{"num_hidden_layers": 10, "hidden_size": 128, "num_attention_heads": 4, "num_key_value_heads": 4, "head_dim": 32, "intermediate_size": 768, "vocab_size": 1404, "hidden_act": "squared_relu", "norm": "rmsnorm", "norm_place": "pre", "norm_eps": 1e-05, "positions": "rope", "rope_theta": 21400.0, "rope_fraction": 0.5, "qk_norm": true, "attn_scale": 0.416, "bias": "none", "tie_word_embeddings": "early", "parallel_block": true, "extras": ["local attention windows", "gated attention", "capped logits"], "init": "normal", "init_std_qkv": 0.0623, "init_std_o": 0.0139, "init_std_up": 0.0623, "init_std_down": 0.00569, "optimizer": "muon_variant", "learning_rate": 0.0132, "lr_mult_o": 1.53, "lr_mult_down": 2.0, "lr_head": 0.0155, "warmup_steps": 0, "schedule": "wsd", "decay_fraction": 0.753, "decay_shape": "sqrt", "final_lr_fraction": 0.02, "batch_tokens": [16384, 32768, 49152], "max_seq_len": 256, "doc_mask": true, "train_tokens": 150700000, "max_steps": 4788, "dataset": "wikipedia_en"}
Each number is 128 + 24 x the weight over its row's rms, rounded and kept within 0 to 255. Layers, rows and columns count from 0. Numbers have three digits each. The size before them is the row's rms in percent of the matrix's.

# layer 6 attention query, 128x128, rms 0.273, rows 66-95, columns 0-127
097:100135147101144132142132131135127100201125136134153132114151113166129086092099164132104109135056159159110132149135166103151136137099158119129083099105118137080149117112116145148145124124152132113143106161153161107188132138156171151156128133127109126098130094091099145109100139146150135105130143106132116111126130139124130132167113118100096110135079138147144126109147185124113120085098
096:177145135138148115115096170094129154092153112146106130105089170124145157155114110097138148149144108126143137105121118136096126136156133126106168132141179132162111156138141077156102130132136122166123145113091094112091132125105084113107123117128130137146142113163165065156150121164102149156121119182142142101143084105141155116094122139159149144117102144130071124116128121136122148154090
092:145144153154122092120137186135144132140108073149175179121119148162127110137113093134111130116082179145102138145123132148092164137170142114139124104134142130091136128105099172156146139100136103129141114132140120134156120149115132170079153133125104124119134117139161159126151132087098156139144115097112152099120134113136114169108120128156115098132193113094139089137134141132083131176103
089:149083167138155127154125059109144097126132122130140105107170138102132122106109188161138154107059118120151122118119152115165177162086105136114124123131098129121116116128121119152128131149141168102153108147135144145152104138149099120086114125114143123094108111095114119137101136145137106076122108134159128138064104111127146159164123129105124115118093101150128101128136127105129113078091
090:173086083152142144144142168137134130149119123147098170146142110138121134070159154155114109121121100156085122148121131138128099179148090136119134125156084092121153148138103154117121131141105121138128159109136125091169156138113138156131138086119132155141125150151144129099139126161104171101132170095143148118115126145099128193116147144096084153161117150087116136130102146149141172111141
097:111143111105108118117135113097107153138133157126148103075123095080145157093158118130114142150097108148121112125138111155142151143102094163121119132123095082115156154118140080125120106112133121114140160133157132143143136115180165168106146095162128057096146125114099124155143118129095128132143116106138097114108115079105124108125181109100135124089122120138114131081118191128146107145101
070:103092124139141182126114171128141160106127171104106114161093148165100118113163124154115115134144064084105118128137113104146195102147125122100129088119142136117121113079103105151187133133113066100126114119141105141110156148119129129189171135112121115138124117099078109113136095100109111146115126137116151103132167099116114099129118118133111108104130141134126131109148121139100145140134
101:128153085116140103150117102134114145061079099139128127089156125148133143133110145116143134102111189141147122176175092095122082124147130135133114171116118118142099133157114102109094123175115156117172127144110162143135111123068109110100095142131161138109126157158156107132120152128134118121122107110108109139094096126183131131137131152136141138131145081176106135151161112125143122105140
083:156084099118127183138119150128097135168133138119143153140093081115141152108169107143107107152135085111091130117107135153114134114139124115126150101115142116149148095082127151138166168100155110132059180113157079105108127135160154124124135121120116126140104127102139123131136108105144115114152130116123173121136202137130107139081152139156120120104125157083152144107121143134119164154142
122:120147099160126080128148112132134167081131156101125086125134129120087092119143107122164131130126153124135129109116105132074124148088124162124164134172123155130119160155149154104117118148166138144123113086089113182175118097113111130112188092141155132151111119125149145122145154100068111101107108115147124136127089124139124111132129063126151128144142141093080125131138119110132105108128
098:123107127135114152122081108123103134094145128128126147127118149118100160076129100137166133117193126111089103096132122148071130130137106144162177102173107135135136078113166181133121081135136092174102175125124111143119109119122113153128150112126165110151119154119141139132131146101131083181146127152114154123105163103116094119132106137143115170104137133108130112130138102172132115137142
090:137133142149162144106175114137109150154118165123076130089126135161122119134113172125118136151130111126108097113142132138134124129145140129091091127114093154110147127139134140125095105081097130087204131145121149158109163095108112116133123142146138119082136120117112163129149126116145111150160143148142070131125106126089126119176080120117090193136109156106116120109133142072146106111156
100:142111114132106115162131120136094100085172097159148137106133161158127176127181107086132132192161126101149142105095112094134145149147132180066113133143108124123123137148153109108162130188096153159169138125098111132147161108130125152120109112097102159144105158152123106123125128143113158148113149139109098131099104144130109089121117124115107096122115148116128124135118068123127142127117
088:129208138084131075098153124099108106148104102131100147129126152142100129130128130172123146160102076114111120106118096124163161140121127128135081161128109145143170085135139131102119110122160124111099137159155150135112123117163133161124086132116104101119111154105087126172160166161119144089127147111140124123128108105117118122141170107078166135127114161135154143133121159149114130138158
084:117144110113124112138100150164107130097172106134143144096119110114113101092133132084179166118171135131138117113161087139112091119108150124147115115141141077119095084148112119125138106163162102130113092125101136150113129107114092137121170092151174109105123164134164169099122174143130145164107102125123143125148102126096108097165142109146097161119115105150090133164133150149156149113131
090:137161134113118090144140164095120133141128134137126140128172140128138172154130086098114123092160119085121164143146178137109117162157099181138160164157110137123120138126135132112087131079123174128153141130128114155125109138089124082141139170131169136153102094108109134094131105125183109178157131167142134102153119123142159125158125093142151141085142158138113114130143109148151146100140
097:100115128119092144113131132099097155098126119092133144100122107114095145127127085129152137149107122104147140148163147136110142147050123151120101125151129095145122115146123162097136142150144101132149168153122111156123152139128180114153165138110125107173134140110122099078127132075096125103129130125128173098111131099103126125097091175126089151128066153100145137111114127146124130129185
083:096198146131105108161146148135097101145111178179135104138160166143096136145147106116102113147112164099119093160108102127138162122165154116091145162143144103105068151142152087135124148128149123154162143116107132131144136138134120144106106084153126144129138151103084141091125115133143133079102086114120121143116121127152094122153115164097107131104115129174124117098133156118123138135158
113:100039155149147124142154119094150120139128100162108123163162149106137156143127186109109105142117128122135102157148181108128067133159112102134142108119113146081107161163114141115118150137088165138111120128101101122153131157128105112116148167108117130099114111137097103138148157127138144135117142095143079118090108171147146107124118156137134113136155131115131152138133088149125127097168
090:119132106159140160135141179082128132152193138120115155155127128141128163115106104107132114174137118082136094104160140206118106107089122123140100120117080101107111114108112115120137127108139128174141171128102121136120122155147112129125165122133095136119076115118132075119099109152102167146110155129139155068148121119126120142128152148121175137119141143105136123100122126115136142155169
095:079161083161117102104110115126148113095149148136154118181165128118127104095138153144098125113113126101148173147119123127133175171127155123133151111073095170154131146095158119143142127155111125094125104147176144126158170150146072103107125116126109121115118167130096130124141142120090129122109114134157087138152133138157140127150136098104138125127111120111149104152156065088111135136148
089:106192152127130115115100152132123124126142092143116138119151138122133123150142119122131135143098145149135110124165150107176160121151142125121110086139157105113139146126121077139098137105117149144105147142128098079063211155128123103092126146126090158109092158128107073127107148175139121159114133151096112105152154087158106148130132108131156125128104149110104104125142119123147172141140
088:097100153187096161122141163088104135135131187147112135131140131100091126155128093126126133154164140120127104138118089170121141113149148128127118104137137120118147158130096166100088120146163149112108150118117124156137112153133105133114142170139118126143110154148136093103140120105151158138161136179138147110141107118098130099113109095177129173131139182141123156104147170133125183097097
095:131107185143119088129144162119161133129112114164143086129140178142144117135120124143118133107066178118154185109107123082196148132162145086151102136121118147089116143149121125138121104119067103121122133137125153138152158160131126118160088118107103136114108129102138086132178122131161132120108150138134148133116119135136134124132127118119138117144157130135069112171144106151152092127150
105:119108166107115141132125147169106131135102117148123118128152100152072167143150149092147092135089129088129154182131153122181150166158149148090122142169094099158146145157147141126112139120121118098110142156158084138171157151164116125150152111112124133111110116135102136132097211103137131140118134109106088126156126115098114153114129144151127125143101124135103110098132126128086151131152
084:119137139132143126097103152116144134139128125139105131088125124131133129134081160123133133131127121152134085082119119116057153105138104154113128084121135149112132129128126124143131165114150094127125119084117133142183162102119153189131115141130119108157146141123079112174090093142134136146134059095104159123127138122124144092083103115150125187086127143161122090093157129118129165121120
084:138126076180138114166113125132174138105110124159135099131121164114125164133152142130140099117160105125128122110139098086116112104136101125091150122156141168114145154118143150068123140088169093167112151117156109092104146110142123161113165149110132123130102126159151092121094132098142135154137104124095120111128161137123158110100128138142133137095118123131111147125136147118057190159157
080:122073133147118139127121073138115147126066135128086115133154111119097125154134147144122159153107150159144132137109098104144140091164116147167104097121121141127106129102129118142064134130074150139185128123119135109112111082096140121142089122173117162139132151145140162130123130142118150089136172123123144154121097140147114134123132126146160121189093147147123081159132105136127137166160
087:118151095075126123089097100108097109109180150143119147097095127104161109132128165164109137115105132106125149112159161106120119127130152140133103124068153145147142127104124112099137122094164134130128129137133143149092149141104126172127136133146098110176140143117168139069118100100134142136128115160111146148167138079101095107138083170142105094097133150103097120136141149131135126100085
091:158100138125139135154113117115120119165114137121145162118153131148160169163138119090105118102091116169105106169130118069181154166156121151133087110120109110100123139097110071115142143145123141098132113170119064111171132151123127129163128142157092142105105093101134140102124074121165128110125124106156114138116153149123090144139138149117138078160131165146131124126132110133125151104125
# layer 6 attention key, 128x128, rms 0.273, rows 66-95, columns 0-127
119:096109096108109105087128164106121124132146177155130124101114140134115130127146122118109120146095153123120156123124135165120135114128140143130129092140113125121155173143122108112189105134123158157117158129141093128139144103151112145133148088112144119150129152172130155119108138147074154177122130139087159197138113126117110134134126100171114164129094143137137103101119195099167147139069
132:151155116126182124133100141177117126134128117077103121147102160137188125125109158098109109122097117143056129139134146096166153136133134115164117147143150159143120137116145114148104117120137153141154112142104118102103116131168157128134112129191113133095155136135154164149112118124143159138125133126164091132171160144161124114147101124122130111105122133168135109204115106133081150146116
104:131082171117151138169078124126132129131129119124102157104117143098158118190116117130111093137170119137143073130116137132117138110134117132161139162118128121099132133092109142153142150126159166093134080132127138141099143140128156106143152147133127089123103155088103152123163074133135132112152085133146115139167164128106123121134099109156111127123112134159155187122161138192158113155106
091:096166090104133099159135118128103150127151132088107099101174135123059113080157109139148121088147129104106147077134124115130112141167160146146142189139140127126112117114156108153117091137110119146120128117158149154100152096138100123162089107138131138153121160127171166135122149084129139126154164116133110162134141116196112150129130100112125134118133119124130148171120122092117144115154
093:167106152126102135105133110156138121088196120131135127110067136108163111134127136122121084135154137149179174133095123148127166136129116137111125167109145148123102136153159146092154144128174148094074106118116115140128123073140146163114159151125125081150111133138111104130122134129106136095112144123136084106131089106163146171114143123166162158134147156161154134118127146152138122123101
095:128110156155121123121143144132094111116134108126119120130141093116157138123133210124125116160144147137114147141100130130146152088166104166158129126119107155144151131106145203167116137141109140113129109090103139104140151105102129105162163140134097113138132137093119141112126096184165137123122123108142104096174166108144110111112089160163144095097136112120146159112133069164124118097147
077:115137166144145134145110110179135071128149100167137145142140121113107135164120147084128115100115140146151119152154115100150080131088114108142115121147118109098135113122143154101096156135115097143130167142113161140155119161154109105190161165161122145125120181149121124128127117119136121122137144152119157137161111157140180159113147117090147115163129081117115181134102146095130160112166
075:167123147134171121134111080133127141127129133140117125128082119095137103155098117139110143134147119102110057109107131100092122141124127122137147166128119154161103130128152083125075131115176118131133109082114090119088125079075092138123096154150101108131160133134145119106143107105137101073153123131167125114121131105131112152141108120110128139155170129142107147165091079153103150106123
083:114155152124138106118136165188127101133092126107120130110112151160168128113131167122113121158118159153124130162128089086121150155096135102156035126122148124123163117143134090129117146113133155088147132158145128088130116149165180119091101120143121111102115141110126167140065148138121120117126155160137112124147114153133182123136124164119120138115145136115116127150127121111084105170132
062:107091146107131128118092137124124108103136082133118139121154101131155091140131175115141088130157139168106125156133106114132135128151112111148100161112101116138128108185173099116124149098146113148147147131096118115108117163117130085110101144140127137121142146135133135121117145143123145115098154136164057103171109109121147105137097174143105060117153104151131146195150114109109158159145
107:163139145121101132136077109162094128156116160107096151103151125141155134123073134141110127158118124169121133124139126064125117134129108117132109106103116127106176117104115108115162154144136140098132152142151096098139125145165177124109150144132122125098105104136132151134104086183112138129154127118134099128141084129106155137120153183184135145120131111153147153167129127133062130166099
079:104142065118121125086156178083144151126113133099167110117094093126082115118117079116141124085122113149147149103085137121119089139156101157118171139100130140149121125126146137128128141151158114142171123117106137138109164106144156103173138133118112138161173131110139120131124146126109165108077182123095148128165154140153128151152168093131093102136099156142118114135130146122131135103119
087:120121113086132109113146129150133161132143160133111111127140123125104132103146128174117122087160132108159098114141131118098100157083079137110085097139178165123170134163143142142129144098078110117096135123154149139162118125145178154082119113129124134117102079128157087120081141138102167098142129099173156107136128146123100149110117105129132146163169162173127139150133147126105133138121
091:091082111161108170122132204080122131165122114122172136156134154098166156144137087104122092125130119132132126138098129123112132112121145111110145106119130105124150123172169112078132131109151153148118085119130131111150118132131120143175129135114128113166132116153098122137127157158107208112131111097149120146096124159158126110108098122147107085177103142135142134154122151114114104154123
098:119125161113138109140117082154121128106100147163113152068081125088173133135078139121083144151123160134122152172111120101136112164138135126129123116105144145116165133145115095161119132124158154098124083163143150131123099151144164184104094105101122141147113139113104126105083102152146126091136110110122114109167137152128145115134114169167126140156130138125146140106111081172141110127094
089:151160106122128128113125148135137109163123150128151092171149125140124161137145114144124121122138150134133105095146167096110147122116128109168159145064113140158132127145101113120107130147097076101139136127141135125128115119164127134112059136129109144145170095126118076151117130114151094131107138141147134152082125150121099084108191092078089132125103081171143108125140129100154100103126
088:149083144131140135148138099154158102166124147137090125139106170122142121094116119124151097103096154147123160106160090094121172130139120144081119118138116102131103106118101115149150144135159142129064132129162106113150130117154110184108130143125100135133146136107159131108151156152113125106141128141116091130145148119156113134145185122165171129156148118121144152145137072208114134148130
087:109096125122185113134172114115133116084127117102098124123134100157117154126188122121131108120117162064119136085147145125119093109147131126118139119102143131128162138146132133124111139106120104197122071134131152162093137099080121098156149108195105125174111135107082106130142103128109122106141146121139138117124140140136132104176136104183119111115107094124163117115127147131125132153131
136:124148127111142102118134110097100155112132155157140118145132111153061094104153110158140138102124068082118129097078162171083128133125123149131121160153119144175139135131166124094126112146107069178132130095145113134102149153129113118136094114127137144163138106124128100117105135105110123120151114168130160143124123115139080125128142088132111135167089130085107088149128150109152147111142
087:134120141145119091144119108161071129161113148145089152118068119112152140174141145115114134140123125156146123134119156138145122160153104111118124122144123101082131165086097158135125137113107145087099138147130144084145080106136116087137134154125129145157114074112124148112147103144176089130169109112117126109119147095120153087107183125128147125131126111157108134122185107082149147140140
090:089105138110067101135128116096136140135102118138134138154094171143139124175121149147119114123134136130140103113141064108079120174119169131128104152145116141124134167128167164110159102085143152134114120133133181143163087138114158116135109119133118114191116107111149129168137124104147142132132132097098135139098140147097159094127110108097095141157107152142118117182103135135124126080136
096:133069105129163151133153133171149122145130112136152146115111125132078106152126136150147108086112144103120084119126121146122136161139108147119181126132117158104117119153116150091116109117125112127109130114130156189177098114104122118147156148107114114135129132171143121158160147128178153108155133031137162121102142144153143149114137145110113167169165145124152120126108125106129117140161
099:174078138133157083098131155137169112126143145128113169142104112063148096116102129139135132164132148133088163143126134128139139121092126136165149151114158146082112126097101107131121158101162127123097098126147110103142135150139178150144149112118093147140116117167117170120111120143162124155103133147157059093146124105095133134166119112140117127097110133120101120127119102157074121123116
114:119182059133140133109127161049109143135200130144151152135161110148057120131145079132122128111121124109113087128126160183112111118164119154130133145123134116136101149168106151110125123121131100145135131098128124142119096135123105127107140128149129122143123113136132125107135162151145172150117089127138149154108114114145131142118136107087118166147125138098153097121137198114138130124138
101:116084089138129164117152119134090127128136130148117118154152139152144106093117126157112164107118114098131114086120096107096145148133122116124190126125099152160114117157147142107164108157158128130069131148110120128084194092136135139121143121161135091164143138124093091096152113145127114101164109122186124107140136078127089145112139114108127113146143161092129119129146111130174161131141
097:150120138131105155154153128135132115097139092109125121173136083092143119139117143145160141142156097072147127153139143115118085123134101173148115147123136116124071090103139137112121127153123116117167145113104135113110112129079092104137152130072156151084114105152073088092147129135147109094101137092091112115113145129110110107148152181106122102130093115150113125167158112127134121115100
095:142181143090117119104138150152136132105125109121138136125077136128153104141091121126106128147102140124131144153147093138093119144067123140161069092107097103105159121106064085114168147110129172154083089157114090108150143165139121108121118119157126138137147155124129156177127116134168132109109158116145124115108149141096145109087124117141094167110100105135123140096127133140144135151120
077:135133120119147089146158155127108107124104146119149110084148123155102103126187118144111107147099095160100113122118128077156161135109153135084082168087140131166119148164121105109157117138132142167135112120153115131141131139164118110067102121124171096097108132145161137154143135151111116128131068127130104147125114139189121181123123113137131161123145157084135143115146152136130127126093
097:105088160140173115159133098127171106175146113110148111139148168174094079140112118097159137133153132123062157086141107106148121142178114118126135105134107103139128150118134104152154116103137113129110143144094094147107133155126111118093131137122152104126112112120125118162119145100143168150125144138130111114124146099173131128128139169131149129121137129215156132169105132142126116093159
106:129106122152124154129176123133110122113116130143157093103165111156083142129143134118183166074167124129122123122130119142103086134129128111121148143095117158171100113114160118099134113120121121152137136120153149137133124084124101105141154120148179144172153129130094119131131117100112136103134107181124115166132130146167104200168116108090157140180103129131128110154126097098145114122171
# layer 6 attention value, 128x128, rms 0.321, rows 64-88, columns 0-127
074:125159135087132145100123117126142124161163067079133148126129164083106107132172138103087114123148136126082132123149087152140115154149134119114119086132106124115176118173112120122141146132105155146135125122142102139078118134147110178113128131136116124079143102137139133121124133159150129101142084128174107142130097115137100164174113112111133093137179102161113133120164115117156082149139
092:143166141123136111138097080134132127118159108111108138133140115148149128092083086137140159129102117126101086100109136100118136106152197137133149102136156164137165129128128110140122141114126115129098160105138114173125106102147113164129154135188166101122131134090160122121105108172143163104111094105142143127145123156120106141134146131130143126165129123142165168097101156136189180155115
085:129187155111128153124137139132138136138131113080095075113132074165151107107108136190090136108158184122135142121114137129130157185135135142181132109091119085107112114116116144084111163140102173141163133128138132116112138102123159108086122097144137147098133140118124129115096123112127178148136134146085114154148121116125183136141108108142116154154105144108109102141109139116143134113124
085:137152081144124098126146113140110156133127126150107168122119157108114152080110079101111130157161087140152101139126129109116152107117123119170115117116118155101141154105117071103107155146096129114133120171129108135132145116108125126117110105142090150128146124111160147139153122194158159070139105108070083123083126099122120148125121142137148098139063096134145115148112141131115144095123
093:162233107111137091114083175137125094116136095128138151137122086134114160154121114139142157120116103135124152108135091136124156140104147145098146139096148126094118130128128118131188147111096109139111092099108122102166119135158178091121137104143126125147155134124107125130157089129108127102122100107139129148122097136086135099107134174111152116152115140074150119149125145114133154126119
092:112126112119158105153138137149151130092161144112094088129154142140149175150168096111110150128111121116110129133099112115184179127149163136131075091118109138107117120121108102101123140132125115150154113142131096128128108121122130161150143145126154142122176169126107154132150140104107147155113173118150118169142068144137141110161132102179117124099139177075127160148115151170116120111161
101:153094151190130153139128159139151104100115088117147126105120165129106085089164157140111173175112130100128094100136140115126141138122100124124171147126132121132160134121123118115147111113115149114138182120137116147115149060113125091109110132124175115130138101122130146116111126137187148113155130123170123131175143125096133135090146152131124175107141106121121122110187146126179129164124
077:112208131071118109136123115147137131120125146129135129148152113140114137145117108106105129149108089147124119152114127128145137143081132107133125134084149149131148143121158164123149151112150100117124111117160138118142159138146158112153146126146149159139129126156133124147115076187100141114123105075121145098114132070102079143118117086144145164100095086099057101123140119109120142105102
078:124086103090138110138132096131129121082149132158153138169127142128122099132124126126132109142151165156078115174095157112129139125130142118132138114119127120126092132126173146070119100148107150142197163105113099121113092086126095137091123134149167147103132184150111158134124152149127118093135121130089104147091105087157126102121088127123146128092146156102140119132094111124089158127111
094:137059129128140182150137131161127130140064135094159136142113100091079148130168165116176073147123101117123133117092134078113150113163131140101149132139158127126160106117165146142163105137134120117129121149113118103159110095120127161101142150102136154147110114109132135108147154187150132144125184160136164173139127157117156140115141118151140122121106129140128100129118119133133100106128
097:144042143149131118151115135120134094123123099107125175136100136078140129150116151138142130119163143129142095140117140139125134136113126132098107131125140112128159127119173136143153106149137168137106139113158135151112092143111073125104173144113106146172086059091108146094129074126137111135120108126120130126158178158113114145130135164135118160097093086089131106139147116115128101127158
090:092118172154138104139102117123137145124146119156109102133186117122109109126144088155140126145143140143095114097136116137184129126084157128128134133138141117115108179117147095141099149136115127142158109163132152170121149157159154154151118118135106151105161171124165125095156144127099155090087097115098140110076137131088121115150080125123122116147127162129123147156130083149184132091120
094:162125112136114122103145111111122143107127133090115135133077060074136136076149111115144135114098106111120142143142154126090094100133128136107134144142132165121137121086106117156124123146162114113120154106142119118131113104117119097116126098122129115148157101140083123112183113122119111188185099139141075099146107157088135113137177141101139145101121150097131088099160130134164127153114
087:156165153097166130083143193111148130088147147132136124142079115155138116121091173153147134146131138156148128151101131143146163156115112108126169124177153129133149140076093129103140119154171124155090130137136117115146082164118113099135116110117084096105095110120175118126117095126102094137132128110121098117123101109128075147075107117126138127110110120135124131105163136100155127131122
082:167102154156111100127131107095166122106133086125145107116137120138117162154129162093116132141125116117131122104118109112199165118148184108142088149133089154096125100104119119166083124156103126123138121122132110127085161080095127139130182145160085150130161146084133138162147113165147114153148113124122143138099110124124167132153113124133133141145167147114115163086126092151141133130132
097:083071144122140125166182098103117173093115113123091130165139109135091109150107129127092081132125146158103137127143128119135127101144141171102156103124142136144157118117153120108100106100139155097153113079113129141133090152114117152080125114162113117120119126088134145150118129150159092120112140141153081124138142141161130126100104133112140140111153110128117127103120096170112095055144
086:150164107104147108089075167186168153131145128093127148163099139149139093120124144116131127102127097122127127116158156130151128154123087133116145144133120124102119136166097106148144121136110144148091082105125179099090139130090112178152140115119115073138117121181142099133144121108116130078155118127124129115127134147120079117132132158123133101125088174136120140109107117075092132125134
088:109160110102138110133099160098113121128127154130120123122135084128114139109155129128105137160104102149119160159115140137157134113129128100133137093134091116157115141134118123074096084134109132091145106143102095080126169143126152126114121165086155177140141194155136127106109093119139159134141185110117163147140150139139152131129105131135086140175146127120129132185143125090109162129182
093:143149062136116109169135096108111176120121160125128121103106097066112102142117084108127150095134139117099171177115122096130122125079156143133109142110149133110128120102148088136134124127146101107157129122155097096136111156146127115145112153165124126117107179115119143103139114180145150138116118067104129128162143087103133083121115168101100138098124150123124138139164138125111117125151
089:185108156145122140153136117119095104103135146140108112123163112142123119101171142133085140127144177104121126140109140089131172131124135086135093118092134150145146100155176159110107104130086179131128125144119131122170156082124155098121146123132138145100136131116133079121157146125112130090124106141159117089131107125174150145157095108149111132127117156171134168179118127116140174155110
092:110119136109140085094132109128112147164124147154103140084134118147114116142106103140121110171155126137105124076129139150140129122184077145171150145110072120081105129149154128083063122148110090171136142125091117161119090117154149128143121089172143125088132149124086111153134118118103151128095141109136121131125103167131118109121112114138131113086151138142157128113097111154095112130119
082:124107093137122115126108144109125103136122148094145108154144143121140143117168137088148161132132132126129115082104079079164086121153170114176129164086128148136157131109168172101125141130133145116100148169099092143098131135090130106142133110097113125129165192133093120105142126112125151088114107085139099145139078156134142139133134159117151123113151156120146124169091101126113127103111
087:148121138130106123147130086111097096118133123137134130104121143088145106124153127098134138113144118118137109124129143111133138152158135176123166188164130144145149122092135097166135094158129174100123095126111148150107141142101117143094151108137159141123134084112144193097117140119152142115148140179150148123172106125087140160115095107118103144155133113162118068095114170073136123130098
088:102127126134116130131152125109169106164126164090126115133127096159100089109105161101115150143120179169123143176123111117114138150122130130147133120131128116131157137142120173148090113104063111121131125164117150099132095105153156122144138132119104122108142110140109154149180115113144144139161113162127132122102137147165159070121163084093124131151181162126133161133100137142184123157112
090:097130147115087096143124127126157161092087114142117160109172141142119122153132096091097136143144157134145099142154107095153148163115153113189122104127094138099148150135154115107093129143102086142094112149140124117093175170129187083114134111131157115101181151129170143146126113133142127165134123142151126160100139146137116104134106099138085145141171107141092149119138135141141148118132
# layer 6 attention output (transposed), 128x128, rms 0.449, rows 64-87, columns 0-127
073:131103142135166129151132137140111159120083132079122130137101108133099128099161110204113152134123116111149117159153146129138113130139084082140152091112137130101103119115136139130127102154135115083140102164099131113152124060088100102140139105125164169122116146132134143132155079136128169152133117115140107146091095166130165121130128121108139146134120099128153154116116102139084128097186
087:092168111120089155097122158149131124141159190137176139100112143132107125120108112112124157158064131120153140104137125140109156139093108088138125140117108140129127111114109126090141171167192106105119109135145136121147159144131144120140176135119116097102175166161129121126147142113143132161131133115136148126112104137110181125108130101124147169086109129117164095134109115131123190121100
074:153144113104111156089152154131115152123146118099105138119137150130101122165128130097144149106082120144092101185123136141130116114147130061103114107108162090105167154141147105144110131120115139120069114126149162158127126147103112105086150136095126139117119126105192119110128115151122109093133119139131128140098091068128109144095158091123125121120148155082130119176148132122102139149168
084:145161143168120130101141151145103146123129138100119174129160138112136159134149129145057148120115162135189103129147124165139142122147102171120136136129115081101140120146115125131100126094145130160159127093142141125140143141112138142088135088148148125130148103126116112110063093099087117115133155096134148159159076136123122122148159093119107149093104131091135157087117156147133109097090
080:106222086078076108084106177136137123131122109139124122130125130113151093111102133168075103142148162120138132124140146126148128127106114086105096137080145100140125114152119095114110138088094129088107113145108149117102156107150144143126104128153155143159121143156111138106137090108125128146137105095066141114119152132139142122131138153104122080125130135143133130101127161116143119101132
090:129098096086100112099154133082110152097139104121114158143150104130077149160126141115169145159157124143108109101158107195130094171087091150116108098146141137129147126107135130144123109105107117131110113132110147123124117129100156113181096160103092122126059131150108088145112108133123126105140140110098129105092077142132146146104177160137107137110144127157116116114113116147117130144122
101:134101112131161162070143105153117130120116135118145097132112153091135081100081121094137115103126135112129106150160153112154127117076177112143101130155135109096130105125153135103119084169164119122145095173140148111118104114146123161139092127126178082123141102109147210120076152117143119149114102118149144131103124122147156143135115105104133128162125097151153139152126105128123129132109
077:114221106077107107135100144139116136095100126115156173113106128101124098158172099125148158104185125137153137117123137100121124146110118099135111100105125091135150104152146117163122139144093109120151130082136155106136150133140140122099151115119108142108109124108128068137115080105131129148150116181134098152133159163123122171106129121148140123115134134123133121138134131152201126132120
075:143087128120104143151167116119087123150114166174174151164133157157126167132143134115095105151112105114151121117089111179125124129143132133117133128155107140084184188123106140113101181133105124113138099157127133131145156156117121149109158099076094176112108083131117089094117131110100115135131143108139123097097123111128114159173117115135139133126116146135129120130150145161110102158104
085:121100117153123107074132065127102115112108140153088083077137135138101118134104142150135101085122149154097107104151089109124106134172174139126146126133112115150113151124137104118145117150159122139101142147200126135109111118139126118180100165123107138157127142123142137137134121112163090124130125096113108102134152167143110118132130114132127150110136061163118142105142141189093114124106
095:131085145177146158165164087172153163118125138142106064103106122105125116120113172132109158083134132127136146154169105076144135152135121151113129155102111109120101117138129098127084125194162132146158149134132106158103143104128102126148126145129145133121118135141109144127113167119157127133146145183101120135108183111162142150128081123094133110141111106133126130143151082124145140113112
081:139153140143158166126132180133131101132133113130145160123117099151115189116083119119110160156186096108132148119116176171125129129120112144104127110133117136097107131139114148098074163092171153165126149092132156098121137168138130125142125142084104155157102087127130111155151130133146134163154133168140139101154131137098125119103103134115118167101142099109110095120136117117100181151141
087:127113105133126133154114133136094125082140123146159094134163141125156135127143156128129115115077116135129125081147123068142152142113137162162120123104169137173132132155134100091155118127121145100143099152144144095146143091117137080138093141131134084091158135131145159115103132151087139122111099082133142148206087137153099132115118116126149096126167115155120111178118142122091103141125
089:144172104098115116151091138163115096136139086134132147177111146109152114115134158126092108131159126136150148169137127096105132133090141087178106136090109116141114079158165145169151113156113154111164122151164133127115127123125118126092139129134151111085124101127111131140131139133145109102161120154100114167159171119116130139160138170111111166111134121129147111107154184112071161137137
081:136104141138120143129136141121123158131156122129126107143124090117085135130124110149153138204168131118138142108154159161136064167109129126144163142121171081085159119147100090126092150150138150133086135118169089113143107137156143109152111123093139133100127141136121104137153127105068133092143114128136145119120105161130151079113154116141170130118131082128107142151090140160140093126150
090:141082153161120168150132097098126104122131133134134174126100136115102158121149151198129136183188095122111122099102127115134136140166118136116133095134110108109156090134152143100127149131089093170097153123122126107141145086190134128126133161130158155167126140143138110126130149118108137121129135109109155150075153135128119168128105098145102126149110127133125153152160115125087099163149
086:121172113083103106168108174140150099144148145133146144097129126094146132144127111141106118092065150180136152194135147129096111123113129138141128117114122137129125115074119166162138142140147144108167138133132108144104115146133107116113101127145098133160134104139109119166123096118133141091111117109128123154093136129155100122111110129071164117128103098103101117112113163099159172155182
084:096158146138120142112134134104130136119134121118129197142130127175147080154085142134137092139143176115109123095147110163151125162145137160106140042122157116044174110124154144154149169122102151142099083117104130135121122104102119101111139129112086124145086115090085145104113131143132123137125124137131125112149118119113141121159145123142093122131151115099137120105129117117116096127131
087:068147112093109166136158115147123134139140111125138144155115126169114131161123142131111122152104112110152094087149157132159112143157142150071139128136141124198146112156121166148099108134122087141125100110144093128099150095101121128141157095106099154150157078145127117087114114111143117139141167145126149140151129113102126157138166080188146107142138103127122102106108094136139132126093
082:135151123133138115095122079111129145108146145098164118183118149111149103135086094130141142122160131101152128127123110138149135131114113101132114094154113124118096162118096117099114166145091127155109140153150128189120067160143086118112153165168120117090069098136112113087147088094113083152124099111145121130110102136151146124092142118160142166119131155130134090126120137141105149153125
090:200127141174161139089130153068153112136131175119128134180133123118119187140131088111093094116125098102097157120103106170095114119121120114133105106131115084152141147112136110121151155110138115106157150139111076098161116158139150153110131139111117150150102147145127079149119140113139139117162108108121126092098141108090114116119155170139097112130134139087134144119104142131127136149150
081:135103166135152126137120118151135130124131107125135142161145165135167088157124141097109104139138170154127098113127130145117116124098089175098114109161139126119160178129091081124122150129174135177143099130133156155138144128138104150121090166149130138127138116161181092156120108173141112159099119130095150083112127143115156122123149129170140091084146099142155139151093107176124116110124
081:101116152156110169153130144146056118176083143109162076164143141099139084092112111157125194087087144069143118136130120100120147104125138156132109142112092140097095128126164134139118152151165113124094133131125143108086112157153151122111130140127126120146136126134145157110108133107128153090120142109124126153156119106133120134147122130117137136121079153135150165136113086153104102130142
085:126134141145133129144130119083136113133154136147118079152116146156161149131116103079112107124201152077088101140119104092148072113106122091121169091129164144122118127108131124098125116112122076087118092139135126130132154100093083128104152152137120135122149121134125122156154138153114097126146098091139134116100113103134155099116155165149154155134140130157114130185108108093108112146136